config.yaml
d_model: 128
d_mlp: 512
attn_scale: 0.177
optimizer: "muon"
Each number is 500 + 50 x the weight over its row's rms, rounded and kept within 0 to 999. Layers, rows and columns count from 0. Numbers have three digits each. The size before them is the row's rms in percent of the matrix's.

# up: layer 2 MLP up, 512x128, rms 0.177, rows 450-502, columns 0-127
# down: layer 2 MLP down (transposed), 512x128, rms 0.0607, rows 450-501, columns 0-127
up450 096:438441442494467521440441539547483562464504466526525450402557559550542480602500463522455573445486440550486555512384509530507474432460499524490550540483550615557478481497536470450439547487481551508495495520558546377466487555493487490579555452509539479462366508491523415482514530544539432519569534420460505523533388567558458524523540441599462477585484526471528465454391553547595500517547
down450 101:480472456547532497466601487535558540364541514492513436447526571564598507525502501447469569508442483484493555518432487454497475435498547534469549483443575548548494530435495559449443538475503484485449450514476505443498576640470516505549565426379494493437466550490577461549522569465493426567481494514587468571502440505500475479515515448575518601579531508452596579479489578559596500547543
up451 102:509531508530530525550460488514532551469501469489513436461453481436527466460523478408483406487603483470448637473486534395507463454571513422486511393498485450475546620489513428436567468476583454577534491427498534496439512489531424591443439527500548441568454443517519548515419543494596473446453527510562561459459568603562510464388465481545508556478521394494442481527478498527484475507466
down451 101:414510498480448461512508463487421426467520524520581495505582377535495491458456538441467458493536440548469488513492448421538531439515478551529518482449439510492500564438447476518493449465552592431523472426548558454512433509481505492487458412482451532525512591484493473486483591416532427478498490573561416450586422378456503418546573553456490412534493530506477351569445491464470472526583
up452 092:464495523516370472501515562609471499436562508579480464531448419423517482438506508457445502480502504476480528490514517487486466498498508522317470439505506469470529464552496501531408529470509531536526542526434506537538445447611453532604556412478454542477503455556464426439569478480530448491516523602483583442464402407566476441572513474522462482484495517495441433498412537429443493504391
down452 096:467494460464432524570588558605509534443613544516451464516493439451507607467496505428518502536479491497427554465587455583494467464504444480495602463494539511442558518485461557532438501489472518540511593412506529498516611485491390487524489466527534459540493477580430411384520538481426492585446446472526512484581480508469470467479596503589549426550496535435431479504449517405537472487474
up453 098:517540562482511451506503438408414577463501383551517500487483436505536471534570548574545458490552474555423507473590458536628507591590467516422514492519476528492489465512525506372480493509508556485480459489453416523446460387507494556493553492458461511495547556501532489479400628497548552594516544565481412547463442506473615532475542409506425504535506489491532493532507471506432478453563
down453 091:444443474564536483458506525576495555544470557412469538517573521541509463494463457448468555519405463546566573435519454487443521447423510379527602557404468553555455480536489523562568483527485516568424548500556519498547532550468511402398460512455505391563409572531445456432552481506481496553431493508531487502526576502470387447606522492456477523515438555447410518471504487492520509546502
up454 089:523539483360420483436546434494547538530509473498449483496549466466518577545449524569426534532403471450533462404487556528460391464495474589450498516500465447576533558471493482417552558434557529567536480425463565416531517547484471530548521479495471553520510540583495454396553477482511481517427420462541540558502549496543540402527457559487577557443477505532472490527449433403558534604505
down454 086:549450517559389411445520485488505474549388575437560448516550539525446529534571476492549542414599611442449480455555496553507569510473474521502456561391438569499515588527439482422582513462517487530458499573625583496491553541556585506421505491498421557505436450440537485517432461441484526584437512480528451492490433468472494534481541488483566550547459527530555531497485513478552520474544
up455 102:472470492584542518582568430490533484472456503571409535560522397543486584557422495528510538457482461574500459471475499471489469465442503505410560503451486454566552430467569517500434492545496514491529536546383424551513486559497569533449510548543553530443519566510638498494543481517570420542598445529564501577539383509529461545511526458579552529528479468497592502463484416524582559562496
down455 094:459466465573462460450552452478453474528499512529607435574589495557435518521521485607464578469493559497454403506542567503510527477543522428463446511465493479478480415444525510470594458503515479462563460364442509515438481461520530497573477452446524480402531395563584543475471565462473506505509438479427505520417444488459440587479467464488549566537339520459458567464464524482460482455489
up456 105:483523534449547489515504505494508498513461533489476440457457554452473519479607555501400499493473515483498461496542476446533454411426567557582458468493411475539540361608526561444490519515508459490381454497496514510533535461437569535495499483430543528514487496522471516527634580404451510462421488461625528460566511495474518414451482615492474596532515455473385426519525537510447514531563
down456 097:559419434506399606598480516446487530508563483501537515530479455539462489489378499447526506530453521540553525523466551520526508486477512496600454509544497570517458503459425456543587472387427436500514584556526459539510506513526432521535521517526496435404510652432476491461476460575564469468482485595521469444476533578562534506544437399519507428479456525392450473504434493436487482545440
up457 047:518518381532458474503524508380396572484544466572494530434482574491513571464539504422440576589559552515482516428530515456574530468512392471611500524466431512472490430437526551470503500500529486455525571449517471516559429436585452547497520436580421427454487507481436472445468536465548483493535469551459419505494543487579520549433393487504406539494521408520519456555483485443546528460459
down457 059:541441578496487523568561416496492538450488425545457590428511584484603545445435529480481484507451543462535553417502476472595516432447473504468475479546464471489531438492541524454433522447549537528571515478566504504495420515566497540453542426487518421469507478529543502470507373554516439479445436524465510512714517535531578521506473552497452452471531419479483426514505500517419553412538
up458 100:511541565417522521508532514460479565493484368540483504422509438545479467543561569542481484420526431520506511580438422549487431421504537538453517521600460491406505519373464435459505560483451524399537517552440541509490449364442519430490512501488564517460548528423564423492482531556419471555516472469431457458579552484459477491546522502484463560528537428482530515434552436521518505606532
down458 103:487423551418486428400487594407483533537479489432342486531454502484495483470569516549592514461527589494465569451438501499551539483459387467487544559426440533577421481449508579504531563557468432482524434424491419532494449465545482505510605531494470601407533506503434510499518521467439449498518526542441498492485436489488550555557517541536453576520428534454483587489501478468467503561485
up459 100:577496538501483431535516433447565540441445595555405553438530556373499545487543540578531477616484543598569464417493427502469552534499472618572491522497539531534571427483453474581514483467453550505486478513524493507479520525544512527600508433604436473566497462499472540517517522565598427508464522398481524409503534515561462535492453533488534467458489492393512464536535474509540456535433
down459 098:557465493554468438551530499490499406582550458453462483528573469570478534433480585368526468457446467530514503540508477543477466468547509500480593539507531611537552584512427521412549533449451558493532428576463408617382456463517469510531520536547554574487536496511462542467556536437515507524524428517519516549527486527417401491544484467470425403517459545570431513514569499542504410537506
up460 073:517612546525511464518411514467406380385582405528404479449474475457547448487545581535459599494463550435536511563504451504541495425556510477458468500462454537475380423556548617518434505507420587485480505524481458511452504495543481548573525515473475526416552547522527542453495515510439472438570464523498484496515564561490440440458460552464468458487552517559494514525496507549475522533375
down460 078:465514584496427481582482455542502527422492436499482500561475458510547494444492504534470482571438485503535527502646458504495441454453495567505470414471548432473475515544525496413542487412463550455487530505474462530385472483532440551548634539531486545600468479549571464453401508545532433582534487526540522556611524550575497475567502546521411503453493494537492524577603512538445548410556
up461 098:451473435536519527561545541504450489558497568520484463559496487537515544547440513437479401480518499447516492454530504484498533460613490446505491557591383552541598533546499517458476546556533556559543575442527453557511563520469524589426542554544509514472534545442475453524516447449535376487549473451387450630515588546545446498567493463552493483449497621589520517504482574499547469438456
down461 099:452500512497531478459607495464594533557409565536468485632504541458471531585570476542513477518511382464510506520536446468437581524574517496463542468443562605510518499494577518450507495543475573474567450525550548562476496494499499473478533479517416529468621470557469428474446449495521483467511501434477559514513486557412502353558414534466538421546444506483470539463488471481643465477504
up462 099:535554498438481487546537479469556476542504444455505539478562482539513499400433516544521547522531546466590523576581525438526486476449465569533472454444484509415522623564556498508453489618477508498441434529488496505458475586420497485437481489484492520510436451461557439460576472540430597459521426508587497462569451520436531466489570543424453596391519516454493470554440362522559558460506
down462 099:537570457479521405548503574453504490541622496374446437460541540549468527605521490568521488414554450479580493463542501535482503440533511525476550463561440418481418440492527545480537535421538566504497493547462454459503473457488447534426501519577528459550523473538455424528466587439614513549521493533475456450545541479512465507513660567516512505534527508547581459486398528548459471462421
up463 106:516480555577512497456523407412498449425439431540460469471462520585430567491506506549448511535540446435582503477562577538481574508439482578410496418489518459593536533553526444581544565477441465448525548509492475514513472547438419433446524537512523480599486497457656473506515500567539410537507553482531519565542491434487441415491476559465502430541534467524542493566463578517468424535556
down463 106:457452467504587478459544501498445403379530579499446405547517540510546486495490610428516599485513523559447546478417576530582525506603490428442478426508412510512529546537494481482468474480478511504526470585512528489467565534487512556604520582413457446475484585507422448512479462536489586491466562482591479443446440517499489473463493394485454482510483491419486431463526500573585523558452
up464 111:523578422556535523448494493532479458540499403435470460524521465462399493423500509511504542501529426459517547522551510436510549480390404568444558433523526514512584451543492573386471455446536408517538535523385459512530506532440457531505574567496534486573492481555522396465584472478422463589503539462420492490525527514536530423454504559557442445431386525538528406514543483507513455530518
down464 115:481471482559489471548472580480566510438512474468527526437541430495431436475494569554573531431520445534496487529553550440509521533473538484406595490522480535496459479538502604398532468628499442425530408563502445423526520564499508460505598503535481484447460405464433396468519474406423529571456530482462609472390506565497438548571518529526472455492475499577452464465496498516442457447516
up465 107:470510517491582451418466463490455462493513466496515517488435561417576490544517581478482462498540526438364492454503487479524432484543425536576503513456437470509601487524510502525481443417487492486469501497572425470463514562532572514410549426499421467590517446488612427468527600478576498463569519447600406554471499546510502472529408603532508416516433406452463487447512526441511492510552
down465 103:443335511482494518479557450517514508478502518507482466537464492388456483544516453527461454519433450531527482499459486499450556520558396517570536506410584483628514508473519444568490570470485534505437553526449486561578478573474435453479454543523445454522515457505452527494439586478515494503533500614449481409503503557467569468487527435489487426532448471594631476461512641458515522571517
up466 116:507465461518577527551416504493409574575547513562491571482486569432465543537604544520485491489476447521499492512531589405539465563422512425528549500534482402450394560520420448418442505497453495523590583416482483513448521431577525552507485552599452489437498507618485456508437477520481445554510469521499436568449525538524473518509426407534456503424428489526453501585485511463465477499449
down466 109:483391583491436526473528602498437475471459505500476530541483539483518511416385578467522513532438521512449460561502498441542411343594450469547454519553594642531473481478590589503595470487478554502487547501480536489459490415496455458454438550499514546405533470437498498564506553533477498527496534553474585494479454494478532506517478526434542489521564535520537489496524529511589551380524
up467 110:523551416447620474432580569515456496468510537519428406453444478583542536580452461569459515527544482445481518541444460490477524485525488490507480425512450548492484537506423527560448519507523490555531466530446486525535459573506474509477577486543527432522496447479479537545566334480485481512407501468486448521536574436485541408557607509519461506460555563566470420469494579483627431497400
down467 109:513442420503559508462506513570501532617521580366478421550474527562484450536546398534476492522565491566582526503460514484510504502476396442432525503426510517483567495539473503602506606555463470433534444465437514532565532457434546515530480511439523567520534523586500465477543433499377458485491521486610495573524635405517589533513557461520528557516492561510486514550498489492511507543461
up468 078:601494437568470510478473471420483438509564482520432491372509436406543481479548554534422521565438500580579535462520512520502604582587442429592569431482470508505561460490469496505468444513523510543491572432456504544495417511491459587516545555501432448537561473496402521482538588490556493427511456546389475559474483513504500430531415439465532537460439505512515471552503426484439502569503
down468 085:567478512503511541605599560507499469482484465472459549499569520349513528424579496490428514513515473504427586438558502506571468508479521474485485548590381490443468513593451467511506482451556475518456485414492442487454415557476496461476513489454510525512535483490557520456505455509580571432436362466509466509574417502426429518568469527554383497527465495609492446533504507499433516449558
up469 112:486488367448532502547433474500438601508406554517525490487559525479521539590422487490526521518411426514465471473574523479458383483417514470480482438606544518445484450442495455594425498540469431491445517534447427589518506429457553561464475537470415454462499457544569476456544536525542389591431497536497571479533455492573561545495537505524488479453438501501493440453495582566483469567494
down469 112:448519474543534535442479541506447488524517480484515542501507511517460508441465421404560582535546439457518457526548545451468341488600513494460367535557578441575480527543553491506548426433508485525498517411461457413527549454551499432562418554515439523489477428460489479435415487492484489437429501498547591473399497479461531485479513471422480603479498503389480559541554541428476466549496
up470 091:480561512473457436678516591569511499460547417492535488531497517459501463527414484420499465536477490543484532483505465510429431503450505434515478427523528541408555540492478467492540489536495583626530525566477515500546499512441399481494531454480480516405568496573447531537517564518596473545537577491548505514527531430615480389491568448469513519544456532620505427416509562512494494505558
down470 091:455544628537508451478504554529493488468449522517462534550439476601554579503531469505634520524562502483536409448543459525497520530455557526568515458583457524486478462456552571581512370468598524504535478591560517546539571470482479443505495477544581528446537494482387479566508511488440569490493535483495531498526523508489471445538483502402550498519507578502547537376424558592439600524504
up471 091:494543476569434493537492459444512403452443419621476536453461377552539480449509546557503499455508512394561524489503460537426477536458431541515441448590484396449446476509484438573507483492531399455559452433548496562486526446436475493507446575494533593538496458508511620520514546604552427543516405481473554528423429483541465568530559491477482544501491505483491545564476486474424505503550
down471 101:422526530507406546597431490490536378438463443494528508499416538560520463527512505474463576519544471517542495536501400492512466466513518513556462414553548483434503428601488518594449492491451453531552453496607424539516473509498556556487412554528484533495536499535378535536443422619506562520549585574467559437485549511477423507524505528483540512480416553530540477452549423474513608483512
up472 104:540473558594598609539475496446521479416581457574472491503452540532583430492492445530425454502462482489486549461504470472529458636525450423535501515444508417490509582489451605526515464584581556529532501404566445483436538564501536508413474457560489518512454461434515462505525432554517476494453429519525470498467523529550488589394418518457525493470480447436472456472464470488516524423388
down472 103:484533550523568576494500532505462522380516468507608442450499494537504532522465500492532499485490522535420537479461655449452399493430425543507470444493479485564381478466468429496495516478496595434519498442505474484408475492516421436503449505570531544539445381482487427480568471474442460524437496557517508417444551620477505488511526409497540541627469483518546497500483475483473549609488
up473 113:451605461596450488475550468463453502518432499449511521468522456468501489482507556433456518502630502499542496515452561510475567461498431418563475507434498487419512539402518492565473533498433474520404452528611490527392419499541449507530488432557480517533495570535559551504552484590485441481490497523588645539537454532537451499558568440534519585482452469432511588536460415437539533458510
down473 106:545489489379599463498517535505493459483522414460589512567499453416549452516519496460397471492516579508466535478630454507419521448418542485455526567516520555528445452524479412533639507523592482504540518517472481436531515455482550504550530510492446525534580535483516457481554525537438523522527504490504477447339536490554524502429480489475453502432500513397581437566619499559459469515500
up474 112:471547504510534560478555548497529494478450445544423508409435479509560465538421508483483538526469509431500546410591462599433526516407456615490506484498362549417528391490456465514446555507438496521479490539445547452463485524532427513551629488507473447543522582530452511513506567443484566512438558562505432407419423502496470570481559558532433480502454537530428511543519566487467478517451
down474 115:410505432443539507461503441451511512566468509531447509507425516478471503570470451449473485520546553427502486592459487547509469428476489580438479472492476445526539491554514442524620469503464457495480533506420515443423492490493468458500578553524534406473501512512553487501599500411446641580488507560453481555380492548507431479379522493384608490564439525491465569555472509546568465481436
up475 092:466460552504479538535406443574419465583493491529517570519558631497505476605451437527530498525492477568452476513469406464522532532447489478457493433559449500483572436500476503575533642532530472492527565495551511535446502575482493510529505537560540495441460532425541424522472463478581464485483440569566455521453482535577505558617460523458522466488362547484571587458564480465566531479555
down475 084:499504515525495461466505497453409457382474503390474498638468389542451536533452517467591470458430491511511496557534511622451599581437563521498553516438500486408520519557628497459514535474464534503426426522433528469434442465527490587532514437522607562493542505438483510493546530455529559469593558487484478543464469466581481438478492538453454487422510509511490517538548447456507444551494
up476 109:554477500459509470534417549529432481497420420504514560478588476507473545475423508445491564508494425513473522416545447535527553461520614538513472448575485434529465504500446480500420527387563478546488537551584601501457479394479521537564491476545545456508519585480521482586482401517483482541482440507495483458427500388557529518634543509419455436576422501507581408484469448522499521521494
down476 122:468500436478506437496405570453480489563451548482504546533571469542450486495421470587502539442571440500422513458468594491457577483579493502475524531528553481504511456568558499475487494467563504450529580537568567484500434476416514469601432504576486483568505472456439502572455466506458581456430510478474509481328554477477508527476501461372525440514461555502563450446526418514567555581433
up477 079:603492481412528417515518497407446505463530588496476527504520547490550561552449492520360643555440491436503503456598444472500464536450495488531465410495480458459530587490554478518425457560556427523446511485502507559451487540533481456401541524571477536522559489455528501486510437557506507576424506500529482520528504642467575580499531523493527508440497427516509497583471430445421543429456
down477 086:573523452387519427481523591494425494475508557381556556554516461504503541489470555525414583525464496438445499473543517481455568510442522482463495537458441436505562560517492505525419462535525470448404510518533601495443519599496471536465519619535513611632495455440516509532540533517512545501510537484576505524379550548475506513464547552463526621528444466464467534485473415439435477509483
up478 077:484520457605488543581437537452470516538556552482440459431437529422647549579503486507528415508550499504508596508452523465513562483484501491531464522529468462478504488512485478475412461641471587657492529490425495571447505466485521484469509460483484517458473503434504434462450428541497503404499462415487504610547448519451506475484609534496487577478546579544467509527485539450530483525389
down478 082:489544489508443544445472472376546539516522445407551438421428530461653481453442451431506458502454437521519504434476446483538507529520480460557541541483472459532488361447449513488420561612393528486537495583534365540467504463490452578513558509525488519464503457537478484465512458491527466476530475517540478476473493507484531497520524491559494582408461540546501625501623460455564474522515
up479 087:469440526533508481627440433455396483505577498567452540439482410509379448525452488408444451498477553477490549498455558509518503466499517418465570460450475607447495531539466495453562473533483439425595503442408581529468495486519446561514572569485430440405531479413469522550482525512513511428550508465556519563552510518531556449566483503476507521496474533502501601473534543468583470611518
down479 088:493518437465430548522533395534480588516466514551476494489584518535502490492458522384461500466556565523526527496604490449448463536453588516488510493455536509530506518529447483477541568530512490545494408542491554413503514422536537500439458529497417451522543507538513474542590469586500540409497478502573370563569514477501545512398551601438611602522483448531535549514509468398495588433454
up480 110:542552470627538536519576539545486426481525490553509547470535544514516439533355528513519495557479502553435477483463545451543481466480567486444526554581487439484477502424461490481416456519517480509526499621542479445538456434537572489495521579604425548508493513567443443484406415453482483497564544435511512438561585447537550430522505527579575569493530531452540413595503460510445486527584
down480 098:414482526452498428509525449476512505548524570394534498587529430482523489510560427533531485450562494563613403498436557477474598518473374526545456482499484484491507481534623468449474532519416542585565601461604435494595551514544496476584469528435458474530511469495529517534469482507541610483494509470500515539349472458469541451560503482533494496449522446576469469509527543573519511458512
up481 102:555530517554524493556573567455531561575480500524463484425553485486450465523475546477546451521436413533512645528527434506510478527460567442444522477443491475553546474506474506517518454529452570538535511494440502514471465429590556565471536576488440622438540461413520571523400482470534420538532436476562467444459491476478519515483580507465500486509529623390525519382566442437467443548438
down481 100:471385530438461532557488463565462453572469487485436589525437526480518468505527603477399536526527490511513451475456530556493594515550522499565556548549482462413486484427521448446453416470465473603518564662471476522583495521431516485448467591425570505546535553538416511435473567503481418529543559358513542480472550496446479502540415476513518516470484505552458515520536553494478519474543
up482 105:593447364539537466607409534505542534464530459486482488489450481533488550571450464542483440447544514438521500428410520558509493451472503472503458403421496524507550509485510508508535419588480440416637586549408478444375427544458512492426500523526514503526426575490525531547502486487493504476565436525512471432553416539562455576549469518463516552536559483447503548470464459413540515504495
down482 105:543521523526493457540620506538597493574536517581608461532490538585506506517520508592563548502522503527614578417500478500534466581491490532459533600525582529473488500490484522515508519367515427533446481574501588429490550474502461430517464523410441504511481483616469519532515397487524499407443542393468438581512565522600515514460491489496541499521444484554475459534494523456451488536571
up483 115:445644512477495553535457494459473571485543413579507632528480525394484558490470509490543488442569511571560472506486456451472481498543546464492461510452466583468497460508429464415400456547525471510508579468479564578525494498505570554532493501510471524597489402469663503533561517481549526581529536494497517528541471494614488510471521433516536508487414435472474524442496442527514490588599
down483 128:436599434445521490483497494493487535442565547478527532526467453513432589587473425511609532496521527568528382495541537470547550474495488479483499471450500572462472407552531498473457558449518459482476453516459513534592582444550434446520468529514445516562577450465577472563481458439451571545546517474450553554462569449573478411437510435447601591566493409562494565469462471496577469470465
up484 088:522580485528476577549528468478505475402459469602474444507602491519546473496613542528467473478515624495466501525569520449458477523448544527479468458457510495488432499483505451496432575585491576520468636528515466535455492457449564454561494526460535502455539458518446479544557445466478465508557535603394450416545440525556514450511485522478469499554576518507450531470339449590439473443458
down484 092:559613537511520524504592462546470551510507538512470465476552410606512484510490529480543475576449565497543481495468513498558539558547525489475433577509436608423549569487496422514437544527469575453552536539586453579393433423488457487555558415484519527450515510529505585471552548442533485456518494577566354546541488526500576462549426517455546515539471477458427493541414485527477519433517
up485 117:527533574514404572505488501450511489475533497489496520566441393462446525485554601527575437504501533439504465603482502511548539533448500435558492502494433510450404465546537524497541546504453459507507579460478478478587524449538456528489399544491470465335478515550504659510574489583473483566494389473432498547601449541554513499547480534505466557524475470477563516454438506539576434499477
down485 111:498551501472449467542404562466501434505573567549500481471422429521546502503523552536541465449481466531452378595486616432530555446487422473521464442520516515490472473530552512462647470454487461472434523444514510453539507573558539481500469541508407461431430577401457440540504472515465519534467554558479492502492444480549423431541549509462436603549487522580585475420439508496568473438537
up486 072:513554404555391485595531476625487533469441448598566530540483425502454529476493453532490507475511494466474557510496422467499469551525564530430492589492567473468522506562546415476549496522537558477564499493539493458495516556458487531492549426536464438570414476405474523506498399570569434461517556449550485448496526422579589480513476460459370476481526627507491546449449489569454459502501
down486 074:460428575511599529492449572538529530464552427490591464530453575548517500517497593588515526515549468583489536517484501601530483446536546493485446525484536504535554507497408463600528505487481512500543470373542566422509502522530421484392570599433617593495469493447533454412498513457438447483455490512542523491538484551549502502488432556506497454465534484504445361497466591431494520506507
up487 107:529406541451521466518471482524442581476492406524507561402431407494488506567431401451522545482517470403541494456464444529577517561459498529457506576569523525419580590480522554501617460428434506520511474495472539494504465446529460438552471548544456525467491491495475413560525551498437553525510562482528542502585499499466550611577397445513437436521514460591558499489467430485533443456557
down487 096:439448477544402512489575416456473479502456494529481534528444517439398504506567553427515524440449393463506470543403458411545515456509580467485517521457531534565422429456480506605551495513437537532498473458529467414449429416471482520448508538474554511458532473494498519428481522483578448547507542447383399514466571447523583536547454517556600431468433496435524530432472523554452472469441
up488 024:541605552460444527484387484395463483462503501488525539448560597428488418475447519577501502551439526554514592476521450439486486594455433501545419505380431498487588519607557519480428495464555449561542534495519453392443442529463498552502519455531509559359521523521530476498538531562513471443548425461494451510518529528505499473488441428520437495524531435462382450504528479479478509499476
down488 050:569485584469528544566483425505513558466455433521499540451537559533564496491493489514487421579463488420534630457492437514609466490390477531503484451488448509426511469499460540509390505433545525537526458455569447510439475503543514563469572460441560488496509490504565533478519463512540379512511369509546499518681502547508522558542510552557437498498510492452518429582492511449436526483579
up489 110:463457553516586431478523467538459551517507497551436526380500449469522486447503463493478393453474443530424472501494542453542539443494514523452558517522567521403496503462409502397567476462490446484425482466540532466523445435573422513528487473439504493406560495460412499441513454510494476463363468492586527503566580453494524470463528577592453534489489629490472516460516585485511369455535
down489 099:496540574567423531554420505435496529476536516465561457487432496548495534517521546382503484515547574533559481483558499496415365553526547434471561520443465562431589565601560477535466492602535414430471505501539560491577479530536547384491530499521487518568517538498483500536536462519452521423440511514497546522467512509492576500437483450426535564533362485519531509497612479499520581497568
up490 107:463472491494506588500466441442537545412535492575481537460465468494493492486567460636455509479549607503476570439542503439571551461570525517591527559397559564469477464478540508498449410458481520555468607548521441518500441413456448399469520565527581420510514503460527472507480477553490504612542571487556474502527438471586542481547458517470457480564490388596513506532470574491566501505492
down490 104:500480463420569531402461475487383448413543516583514452507526477561537526533493462543526533501500505513451531460483551514501621419534580479466469553474614514558402586470564491563572441526567490455517523567498527482533480480420517458423504538500528453498471471452518455477420499444436586525557538466460496483475499426520487521462511405307556509466491505542537456464558565492534448447488
up491 085:493479480425499509520442405434475533490395427504413421501547500507574508473516496526481528451499531424465582548401528426541401465510546521549500503516581543506536464523441509493464550488486444486451568458390514441504604434413468514490489439583561481492474566472500433528537471472622564489482375487479526494471500503520536490570430515584434502596452438414509511487411526510442495436491
down491 087:595511399501513545508518473567524536535537479489532541517533496526585485457516472410510552547425564503507423527493550548540475499487525517591534555475621449497524486399422518546527392484547404564488464492453525477471518549447559413575434574447511525561491514578445455617538557529546440509526483473487443546459512410465511636524497476464426543518590520453535586472462514475458562496520
up492 075:428530354542517523506433450538478468523472461543540542451449428484549484438478539433480466516510488499594506450413478517501546470468468452553423485466410468531519505543552529574509495466552494557483469519541570542532479531548495553497542574600438543403436485428531476530587446489558531498413476553440476415438442602570624541436474494471466494497525565418451441568468449430551464491533
down492 067:565535535433511451472546412460576482434455467426463476550562468571511532551546477498559450504535520443480411419542574477467439396420480565506633573616512482517486532470526490489501427502425403491493517517434494546492454516450630486517514425459489437559585464543495465499509532474556524498560436444433583522533460501481492539595501540466482408443441475547462539443446487493449500526540
up493 099:472445492588513489512522473540398488431511512445558535475461523573537491564552563510434560516488542536439467483500452502457462438444461448596539495572467520586454486578514514574505421520504523556513541479483566436450512485422527489486539501553536462555574531467617510527563568525405409503479438557494487600479585432571509498503441480587578492464554423581509489475528511451591546584590
down493 102:600497447486413506408477362443557497490501528537484481441500551478476484450458499463479504496481513439486412594514510541532611476566493517481579470392547466545503597475502468474398402358407497496563494462485529498524465492508537391506485460524539489472450514438564487482551554518494545492494573506501505529488606535485522448502534513525505497481488438461479397521505443510434401372528
up494 116:520496549517488526545392472456453522502461509438516466527606486522494460530626517592468558486495587472531510382496473558433446514516456429469545468398447507444527492545501549485473554527528496508481512512578540459457481467423536424413451557493556554451529495437419558482538474554476431458514568399516503477614377465537520500489484463455392491510387466510429498590504548473503532517546
down494 143:488494528521516504560494529404443458479526578467559495486556513580471540505529382584426523525539541504433507396569453521479490452492462427552585538393513547496522468560497580599542451523406544501530466511546507525497469447449534466453455558514521504531536561433359485497450456543422478524574586432467461529445409512463587547458529485413467514551413501513498488551559537464495418454482
up495 111:465483588563528459569473532573437502578420382448455456530517491470577514503416462511480482583521490477508500517541459432499551540565436461574514494524468514464583522645457527494466528505570495587521510525507534465490554482536491446586468461493513403525510509638464473422444498429457552430478455536580525512547561531473547465495468580475410465550433539445535417481463617475488498487466
down495 103:452530466512533478561446475566391561500569582535478483520522523507435641491447550467451491485460604513526449579472539443485469511456471481430539605571519592510457482540509472545524497529463546529541494494424516528538540482427426525443526535587511520455401450423543473529534503524533523445568611502485536570381451452521413490532502514568544402452502549531524489485628472508506537548509
up496 094:544444511523502581457426602400531442560441426554485511554512388508370501440497535451460529493530498428498536476515432437626524411488526582559474403529559504473519404532454515502525384510549459436505532505618528482517454529545467563507457504480463449527496509453517527480489481486487523465482536529476493446524471577506585494509470504571475463563464481459455530447409419479478538469622
down496 096:577472529458417602456484529497535494602564511450560538508520445540514507463599506481544486453539619526531426490560433604571496439524489479499533519534511455541493530537525612477612587488514578503453588489495570430532555564528451479591433494494536510486558528519494463470466548488429529459550480483489476453493424406503437567448561495493588486543510450487470512472660531523496518479554
up497 068:534550519539481518523493593482564507459579481512400508445498529543552505597398510525488517443477487490503524526460475545505542478523619397543411565465408376537535474501477478500396464498429484418476460478459576499453451468549549540526523461568502497451367536449513519545530529390521498484490408439464519484477537595592496385500475570498452459489544535471538492554508473419517482508566
down497 074:524528589531451474421544511509538467474467518416505504455595441525552433550433535513402531442498480466506510447488498560564564467507599492537530581444497459503442469543500458553440568490511555391424524444585542574598464417541554452508469437564488544484443500573591465558431457436517487446514371411438499443434492562452504486394455430465494497453486515514504542559514484493488489474508
up498 108:436494525480379579470506484513504475493507508555541494504473516478466456582488377446497574515452529605510508544511440474544469496486597518514469581546531514502511406530468482499523468522587526540529467478404458529400413522358601497521456514514588578553550552488497385495588466453453460450473513410499558518572572436500514536577444502490459509458397456538463445513458495545472540494500
down498 103:522484488442521514474464572559502494493502448457443531550536449533506453541482547407469549474571541487407517491411562397522514436419613465560455546523495493470466535468388442521539399549418500551479473521405455553556525523486468480497587519522577490517463448460442562466481543458417567596465507489509485512481539468473465468372442457459455509516483494410484511501387506459555429418583
up499 106:383559474551449527593423475468453490458505517570428447470478556499506448428426528495453380548540512550508499528448460495527481508491487514559474563542512594478578536516512581533450513633533483535443558508571449521521518458467505516416499490522512531487436526465533554440477452454491492433360498486573470617471545571511547443494486539500554428501416481537463462452541429504582575405482
down499 099:458532463456550503468551431494425527459508519442500455548540567479446550473572387413540542444524371513506534576576459525605461553369463436457480494515470484585504536545586423494458491470418456513523572483531535519427479481485491486437473487450496495540579453517533462529524448476395492487407515407465460481458453494535481505497486528538434511494427584486525565546531542438530365452484
up500 093:592547526468526382466512494495562512467453486510496536548464425623385455434421485531492534588544553470524551472525590505559461474428539459440567461518532481495513550524481378406446492455534504537528470477538549524443461475386483509589479530484553516436577467493489454522426463500540421503392515489557557490452534432555496457516495585417475479435504512451484544575479568469440486508577
down500 087:482518520533515521572446515390512540460497540562538382526549497435562537499535588468553533481382510533436412580532416516554595495550525456483545436495480539470531442523524525609493494436521499544549568547528493488526566575547474484475458526469432503469494481436584497364469447521480474454495480471482504551481595537653477507473458439569505516408494539528413506470504478494541538593476
up501 087:450501419474485533584374508514461464540512429472532495497458558469569477612438559452460433501516531520470483570448549461486477431481508550557418505570420581459555560566446559500531532467409599490554519545454549506505559522488634449533598565462526485504438528535570488410509609553506418575454484467475490499564466459491476480533509524508537459571512506547538526603532520471514459525564
down501 093:472627466497537535555485425427403459576556452554526466446506532468567510508443578472554585496449420621471472503436568461448549565491488475501471514547503561476605544415540481481467468523493554529583448567583469508531451529545614473455552560401435426484525467468467527443479554475538528456467484486560498546488454476496482358518537525530561531494513528575494517521582501554483545545492
up502 066:498439457552539455505554531533526559477503575466551499486546414426518464396543573534530533625555558529569494419494429478577501554461425533585493500510457459425518501536519481500537477530499476563410486458471455518460516508514475537523502520468553488513473508432549528555538583450585446513439449500449590469500511440492518477498644469444526610466552493552476418562453444559530475532653